python train.py --vocab_size=3395 --norm="layernorm" --norm_place="pre" --norm_eps=1e-05 --qk_norm=false --attn_scale=0.125 --init_std_up=0.0239 --learning_rate=0.00473 --lr_mult_o=0.97 --beta1=0.95 --warmup_steps=200 --schedule="wsd" --final_lr_fraction=0.05
Each number is 128 + 24 x the weight over the matrix's rms, rounded and kept within 0 to 255. Layers, rows and columns count from 0. Numbers have three digits each.

# layer 4 attention key, 320x320, rms 0.124, rows 148-168, columns 160-319
113135127115133135117126120122100111141128101141144192150139108141173122108082151143123127151178145119123123127119127131151110153124118085124112087143149141126103083134122110130104114131176170171134106130151134107094106129134103112139162167120115115140137146129096133144110101087111118136157090100094116115119085119085082153111107133130136162098128179097123086113149132134171130121105139102135155108136105157121162122128119124090096100152138101181119144114118113196080144115143109
120088155120139128124120084102126122144134170109162122108132143092136178159108181110141151141130118108162124127127123150096140104086173123113123130108123141159107118145076123148132128128147127111178164161127148136117159074094138105130108113164151134121102136170136122138127105114135105164142124104134103136134141087123102134128093113127131115145109085158135087094142110113127158107167143139077127165088120143150126137129139154173150124135139141157122092141086157097093153143081126
118134169172145156146145134102124116139169140127084138126112112137119148122107150138084117126129134121147094100107141153110147106167180114081113134114125071153103118119101161143115136149179139120127150143154085109175110166105134138107113115086101140118097146135108106150145113149123141088110169101145116118126109073118151138102128157151121091133159163141143112143190161107138102144152160121133110161157149142149187148124104118139123118129120112105155132168108109115123131134136117
142131131079117140102106099132100152125119148123155123134149108161122128114120118157154105111141141115131125077118109135090128132145146163138121146122141114107152117124113127116111149115123146131110152139127135133114159130137128121111103156114132137127150124124118189151149138140129139132105136093141102123105145146146109122116175145119143124100131151125146124170118141111121135119157132094144101137120180138149146127147088123142155129107138125133122146129115145147157135139186121
104135140113129105094127126136141127116150133152125183104134158109146152142092116132111138154116121093126120094142138124145150123096099125119110151140098152144090119109137138123105086112124121142138073162156164114112149107149081099122131108163153155112125158123138142161131108125109154094169094113152131115105133126159091134129089144120142148165113135157111136117079153151135133118125115124119168142131128158140107112113137130103088116104104111109163157127116126119151120146116130
111140095073114127141148144151134133128159136142126084125120143117097118108131135130118139131106102117144093114124106148114146139105143103145126106138147132135117135137113105113135103141112144138114111125128148103119143099145147140148137173121129129110137108112138142158144168098089101157129131185131127147128141106098157124149130092144136148112098128131145155112108130177162127159147156113117138155140114138101125097132111143125113122105113126165128090129175127117081098126134078
155159141154077109129091113161127096141153157149142098126108119116165108093132124120120117130135144115114107118115153124159117126115126148100085140117136157139133134118104107109098126128086145119131132124113104144117084065139130124091181127133127152150134118148139132152108109139139149150119107154113162108112196096138126142154106095138124104110144107116068162099161133109152128117132108131079149130130164117126136126126128096151136100110124135166153145125091134163142105104171140
114130132104126135185170111115117114155134139126136159121149105106128104144157122131112122144128118105164140145113133121114142111135144105139157119113104120109118120145152130117124123116108095115122157132137107148126121122123138117128144140130130128136123129114103142111122156099120120111147152111136104131108157141106144147121158127135092114130140108142137147115131133159157133118101119089118124085108151148138101101153139133119158183135159153099145115086116097135139148160107135
097069130120137123140153144109132119132097107112160126102123125098106151168124136138160117103116104087164111148131104150131122157125158135130103076144128113126140121146119095141088135135122132130118132177128117126101141108098100139113128159120124138122094120115145126122162138131126110143098112133117107091091151126120127135146126119150124132097140105094127174124110175121114149122127104147145088128103158118114114106125132142139146130132115129097125112151108166125103135127090104
133099114136132124141139099121141150082137101171096129110118140123109136151114155122113124127130121146109071135119118087140150091105124127123118133100128089119126146122165106167183116080134145131123141127116122142116119099114088183107150158113140174136137112148120148137120120112118121111094126103118109126140124141097141107102116107139162110123105067158175115157149112108124139130165089121150161144137114120119134133128165128114101125107105143134167098136145148130082144124142131
152168126132117144117143135167115149118130123125115102128133123110142136129163149083124145131127151098104166101129138128107133129146109139103144156113081134143130124164131128105098133136150116171131130134125125112134122101142136122108131135147097106142108102148124139126150132120106157144177142118153108113119123159117141132119124138109119077115125125155113152119117147121150131138120163146100132122159127137162132148122109100094162139130126157118160114154067129107159146138156129
119120104117103141180141148124125141089102160139113118143143131134128113134145147123098127146160144134135120061123133107159112109102124133120143140116105107160136104107130121166102100105139129118134124118152093138152111144158124158128165091117151122152136120150188111120141162127110089171174089158115098143159137117138141117134162105134155114141140136162154135138131124129136134125150100092130113142127133163112153173144118127116137121103102126081123139092166153140107131101130110
124168151165123155089120139145123164149162127095137155126112132124161123117113146151123088133143131149148115126143125148133075127121146132123083166125144105117111089115095188128140111134164149069125161140103111086150088167137140126145152120129133125133155123155133124129125137124150131148098114116104106117119131068143154144168107183108131103129129121113151146126136175136103132111177126099110100104103154099117121148143127106166113138142155095143114168126138109082134129115094148
082114145126146117127154144191151154116121123110181128131124121160095143164113095134139103127104122151110119099163141110121123109126104082176079110170117129113132136186117163120141167093114106099095119105161137145126099118127114134142147179123119110143121123109111162123119116095116098135093135116091141109120131160109111102126099125147121140141120105097104136123151155105073106127127129112122094106143121131100129126131092168118159176141135120123154122144086144133096093141152102
108175147159140122165133108115112117098080130113110118127096100136158136155153158123134149148136143150143106138158139123150094153124162163114099157127137123175122104153139108127130132067105110115119142117154136126119119141122144145121113147130144156129124148113123121123132120124152123140101106178138150153072162141140140112133099167147151098139107132168102093169102182134107158176113134130133113141152148138137185145119124118161146106137137117145104124130103107089145145126138158
161111125127122131131117147140118085148142170158103115146144120107097137111121113145131124121097183116152149143118110124157126069128131161144087132115117152083138115115094150088145107150160114172184130121136116149103087114155146130100150113131153127179135117134117094109171137121113160164137143109131107145110112112174116127145129116119104110148134125145113118131124095117127101105133109138112141140135114168115136133144079127164136148127160140108093154126155124141122136181162092
146132094114120162143139120138082144131142133086142094130111158173146141125117106138115109130130127114122150132124114149193104092117115112089113135109138122135135165095148158106145109125115163123078159109123119140108118143109156144141126124130137142113067164090127143092094129122115104161099169118126129130147142126110118126110116099141123147099087133135125160130093141099107120097161102113147170109145133130091142131186156172124120127136089129135089097114115145082113154107118104
125125135115149107139128142118129186136132133124110128170125135120138125124111140104109112125149139126122090128105156091126102105128108116127161111127158147129111147155110148144125112107122169123141143125063123111132108114113156121152151140120126148114162092121104132096145133126129124102150102136164154113129146114134113106134129135154125111114125127124164162130106152096154111141109126120152140139142149121106124115150148124141119116133141108131150125143094131115136141093178135
102156124105109134110144115110099134098140156099143143119149125159134119109148122121135136145086153149157134097102105126127179137126145084128116123101149088149149129097115158148124132107140132136140134133171099129128115121124094162099086103127108171114147156125115151091137142074111156110130117136096122123090085136132107122168124133127162146129117136155108121107129134085101124116115152113115151117098121136164135156138117125161116144145130096145146144113123102128117136118142129
122114155103144120144090151134148115114120107068153131118111159088151085122142101113127144077125155122138059110141139100121097162101133118127142138137145113105105099106101154140108147101129097152115190124123105107106146129137125159116107134123133125098161163128123143159107158130126136094131137174134130129170137089122151129156105138111143116132149086132104148132152075126144151142146075140149094132126127162137152117139133122169163148104147130144108112101103168140130099141144153
125101132105107196124124117121174115141144107140095130114145142077127124107104130134173106110150146136144123156169117150134126137094134119116121156123146137107134149132106090108135113117115166119138090130128115125141140123128123148113139141134137163147118147116100141107090104109134160142137118138154148109074179118093129124102123103116115106121110144098122101131089154085059178129144123129131138131120137162136117148125119162122154109141119120134102101141121182135133122106115140
# layer 4 attention query, 320x320, rms 0.129, rows 149-168, columns 160-319
124150169152110108108127142144121121177153106093139139106156124119105118122139127106168162144130112097173125096161130154118139111091109110118144155124120125134152134142137134131129157125128135129171125156128160099127104096061137105069131133145164143139113117146137115135143133101129093121125119162144127163144140130118127138110125109132115135109109123153168125123146127132122131152085086157100117110066132084163107113120130120146125110125149149149146130126097141143159109160145105
167137130143146109114131124093119107190182101132113112127111105123145167104106122133117124144100121099145130138107101163074111126192095153143121126134089121144166089139139144140144125144141111114086124121132113151139109142155117096096144111082125124124083139134124144142173125148140132151116136139138094121116116117092136139115182146147137091102076114118123140131145162166109082071165116187123122123189114117093171125160139089134140131129154142149110107108082137127126114117124150
158127129097106157135141117110136147130112128155094110140107132140144146141097147161123126108125125150140072135143105134142111125111163149133118097094133127114138159100099126078146158177126130120115161127152088171104124125141140103140130091118115166121168080105098133120099160125127110131129116132144151119127135135121122105101125165133142126112108115157152153108093119125151157122132152122117122181116138099136142115144106133134153151138178156113121112137142140113113166109129134
160133124138101146114122139143132166132158130121147155155144103135166118145122137128121141133113111117121163103145135163119123129135130117098132129116141171153125116132127138099117121121085129137138120126107132103147127110148110112154130112145122124125107112105127130123111138120119118129123080127108113134088096120155174114176130105135138160124123094129099142129167149120131120118107136121105146125127125131115138136095135177113111103148148157102132124139135161130126142146134126
143118130114099147132150123143121106104175110123097151163126107144136134150130103133111130107141120116093128130148137167118138147131086135164138152175106121148132139099120118095170094126118162139102127140140156098157117104098126121144159114156132158101111111099138095112099143107118141123136115109083154099128114142122108116099146110178115100132134127129104135133125107090122127162133153101137104171088096146116146116126138124137136134164144107078146143139187123154121144107140119
166124140155145116151162117136155129141142149110133104118118099107113120134153092144113140092140127144187134115138118122139127115119132132105121126113145164144153119122108131123169130146136123127146089087100143126119115099148134109132131130148178109083165127130096095104125099142145087106118113119101154109123151109122130098123160114134119132081126133150148105155132116144143110123115156100118109128128126101120146117122143093112128114130150141137143128113183115134149095128088123
172094111109145117158137134103115112121142139163144101127106139111169126134126117115133122098138128142129166154139135136128126089092146136136118158150124122099103123138137088146114116128103164136164166120140136142122125145144166103099183121090154138074106164121127131134132133181111106124137149114138070094121097092091175151158147106156170116136122115151159122112121139151181114173144112130154092124162133157143128121145132123158110116124100161088093139136107153111134118133164139
125092141081116125161129146113127140162141136119146125150122150154156150162113126126134161136127137099105131131139124109079143134111124150146075115108131134132150119179073135095105138122100141089169162137127111102097095159118104115160145118143151142123085121128134142119149169096133124100107126101137114120116105116117129120115140149181143112155090171143111132132134125134127140122152125080132147141141113124147124137132159161157143141122151169104096140128135137141082094160131124
115137123152086142149143153133144127170136113127116115118086168124138139150123139118141149122134140091146103163104126109143113111123105126151128130105115126130152130137129117115176106066101142137135126139137167120106155127147097152129113132157123173111138105124146136139123110107129119151113131151120121139104088166144131137143112118154110157132100106110159127123147082076132121133146115172131097158150125111108093139133132074162147138116088111123086143117183136121123118136095100
156108131118132143093120094134142112132130121133137126132172124136109096133166105148143130145169083175148121112142138132106113137117109108141180125147147104145135095143157107119145112157132117152143151130148166163145127136144136153157121131119112136142135110133134100147134152111118153129169142118154115134108147104107143141145151140118141138159149122113107132147127130129149119139083143139143167116099112117129140133098127126151125153138121168130149115114129086127133127132092137
130107126112150131132111158156167138128116111076095114132134142140107098139120140101124174151107127118161140147130146137132136138147139144131123149123081119120130105141160122114134131135123161120137136093152147109131163160121121184127101113156149126138135106132101144139135151145077136158137157126094099101110140159135141147165151083099115130139121106119130130154142123158132117145146107090142134131128084149108113141145122128112111106137108125117116129146120172145140121130172105
141092147149155166126135126121138107110121143131107109119145130120120143106122105148103075100114103142147118122152134094162093119130092126122093144078097124106166096122130124131165136155131147089117122118126133170074132129153166120135112147139132123111115160130114157109111128154165141111128152129123132124121098177100131119123138153129115141127123091153123127141121118105142124116156099121134120131138161135107168144127105172130156134141147124130115145089101103112126121159149160
101147092125094099082145123140174120099108138152177101139111113172139165111116137109104149142105135118128155116141132072124150149113150081145121135116140114126109153123092100134134126120103121113110143149150125134109130126130111151114121161162128128126105143124111125099116133114160148131110093166122130109141152132150086143105095181121160109129165136145141166153098155117095125142094137093147107132110145106129083144127097154116106153116104109119153128142161123150073127088128108
159120181141113120149094125101157151140141143122115119131125132163126177161121139103131137139120133116111119073161118147150148155115134148141146118084122146159131115187116089150120131103108100157149102120139119110108143162127112136113112130071130148097092163132119156101128109137137112111128111131144140107113126128129139096094119149105163129145136135122116149139111144117150147122132149140138121129148130105128107105097109133149096120122116098151142091129109151110138092132098152
149077136156118102134146123127090129092127125136133151134126112106134117128127121135126143115116130160137161145133113118121156084131152151136128128136094139101131124128162165140124087129183098143163095121136122132128086099131133120073102111125103114131129118155107138111146138130133091138119128105128119123130099112137134154117116131129109142106105128113164095133122123158131151116187086124104126090117149101131133120155131101140150109145166138142125140137140144112131162178122165
099103123152123170149134105184138115114157130095089152151104129180136124089118124161136121093172111145130114168081133133157127134097123094115088097121146127144115133112117091113111123104092137128129109090129074107050147126101124139141127125126123122143126090095121103110099108151135095114076180130117113154085118129125112144127093145099136135163121174118124128114118141116142135134141153147148140111115124123089098125149149139124110119143117132108100155139161150108116171123112146
125115110110171123140135135109145146124117102096141117139176168151125173118127165122112112117134165161107132106130110141117101148154097114146153128125151144128156126134091107139142152138121130123139147123137125118138126123078137131138123129101128109133139130113132106123137109121110151105117149185131133148101103147107140170157136155128148120157104077147109120113117130135150143123128122110132173154130129109129095080153129131130125145127087169124156117143147123134126121133120148
111123115116147108107088133110101146127101146145144151110135118103151155133134120133112104116124116137110118133137125123119082144133138104144131111117087168135103138103108126157140116143132114114141104125096161131103126106119113129156125071147118157129119162130149147128123106141148101139125121119167151158115124112112089100146105122100160112088093091115136117144131129132117115146167103139106076143116122139133126130086117138152105124110184107130118143106117159130121080100092146
148163124115137159148123151115155166125141167149159101127128130082128149102121100111143145152138152116082143138136107135129158121128114156154136168156174120140123119098124133136136142138082127130136116159088127134103144102161170175117137116143119117121130126153167146147119123157188128108135151147118131116149145138142125095111120146179127097116107092142106106119119098128118082152148165116089122122158140137121139095116124087163134103151175129142124140130104163138135133084126138
117134130149142146150155127138132118105132114119139130130107135139128113123104112127131100122146110122126135157104139087142130160076140091088112126131106143140161131139144150110172138102146144152126123071146137115114148090075117118133116087122153156154134084112126144101146153139114134139135119117126153142142118117116142150123119087179154155106110174144127116108148179172077139104116134149131129135132147103144120153122152135128110079145148127112135152134131128119139185128110161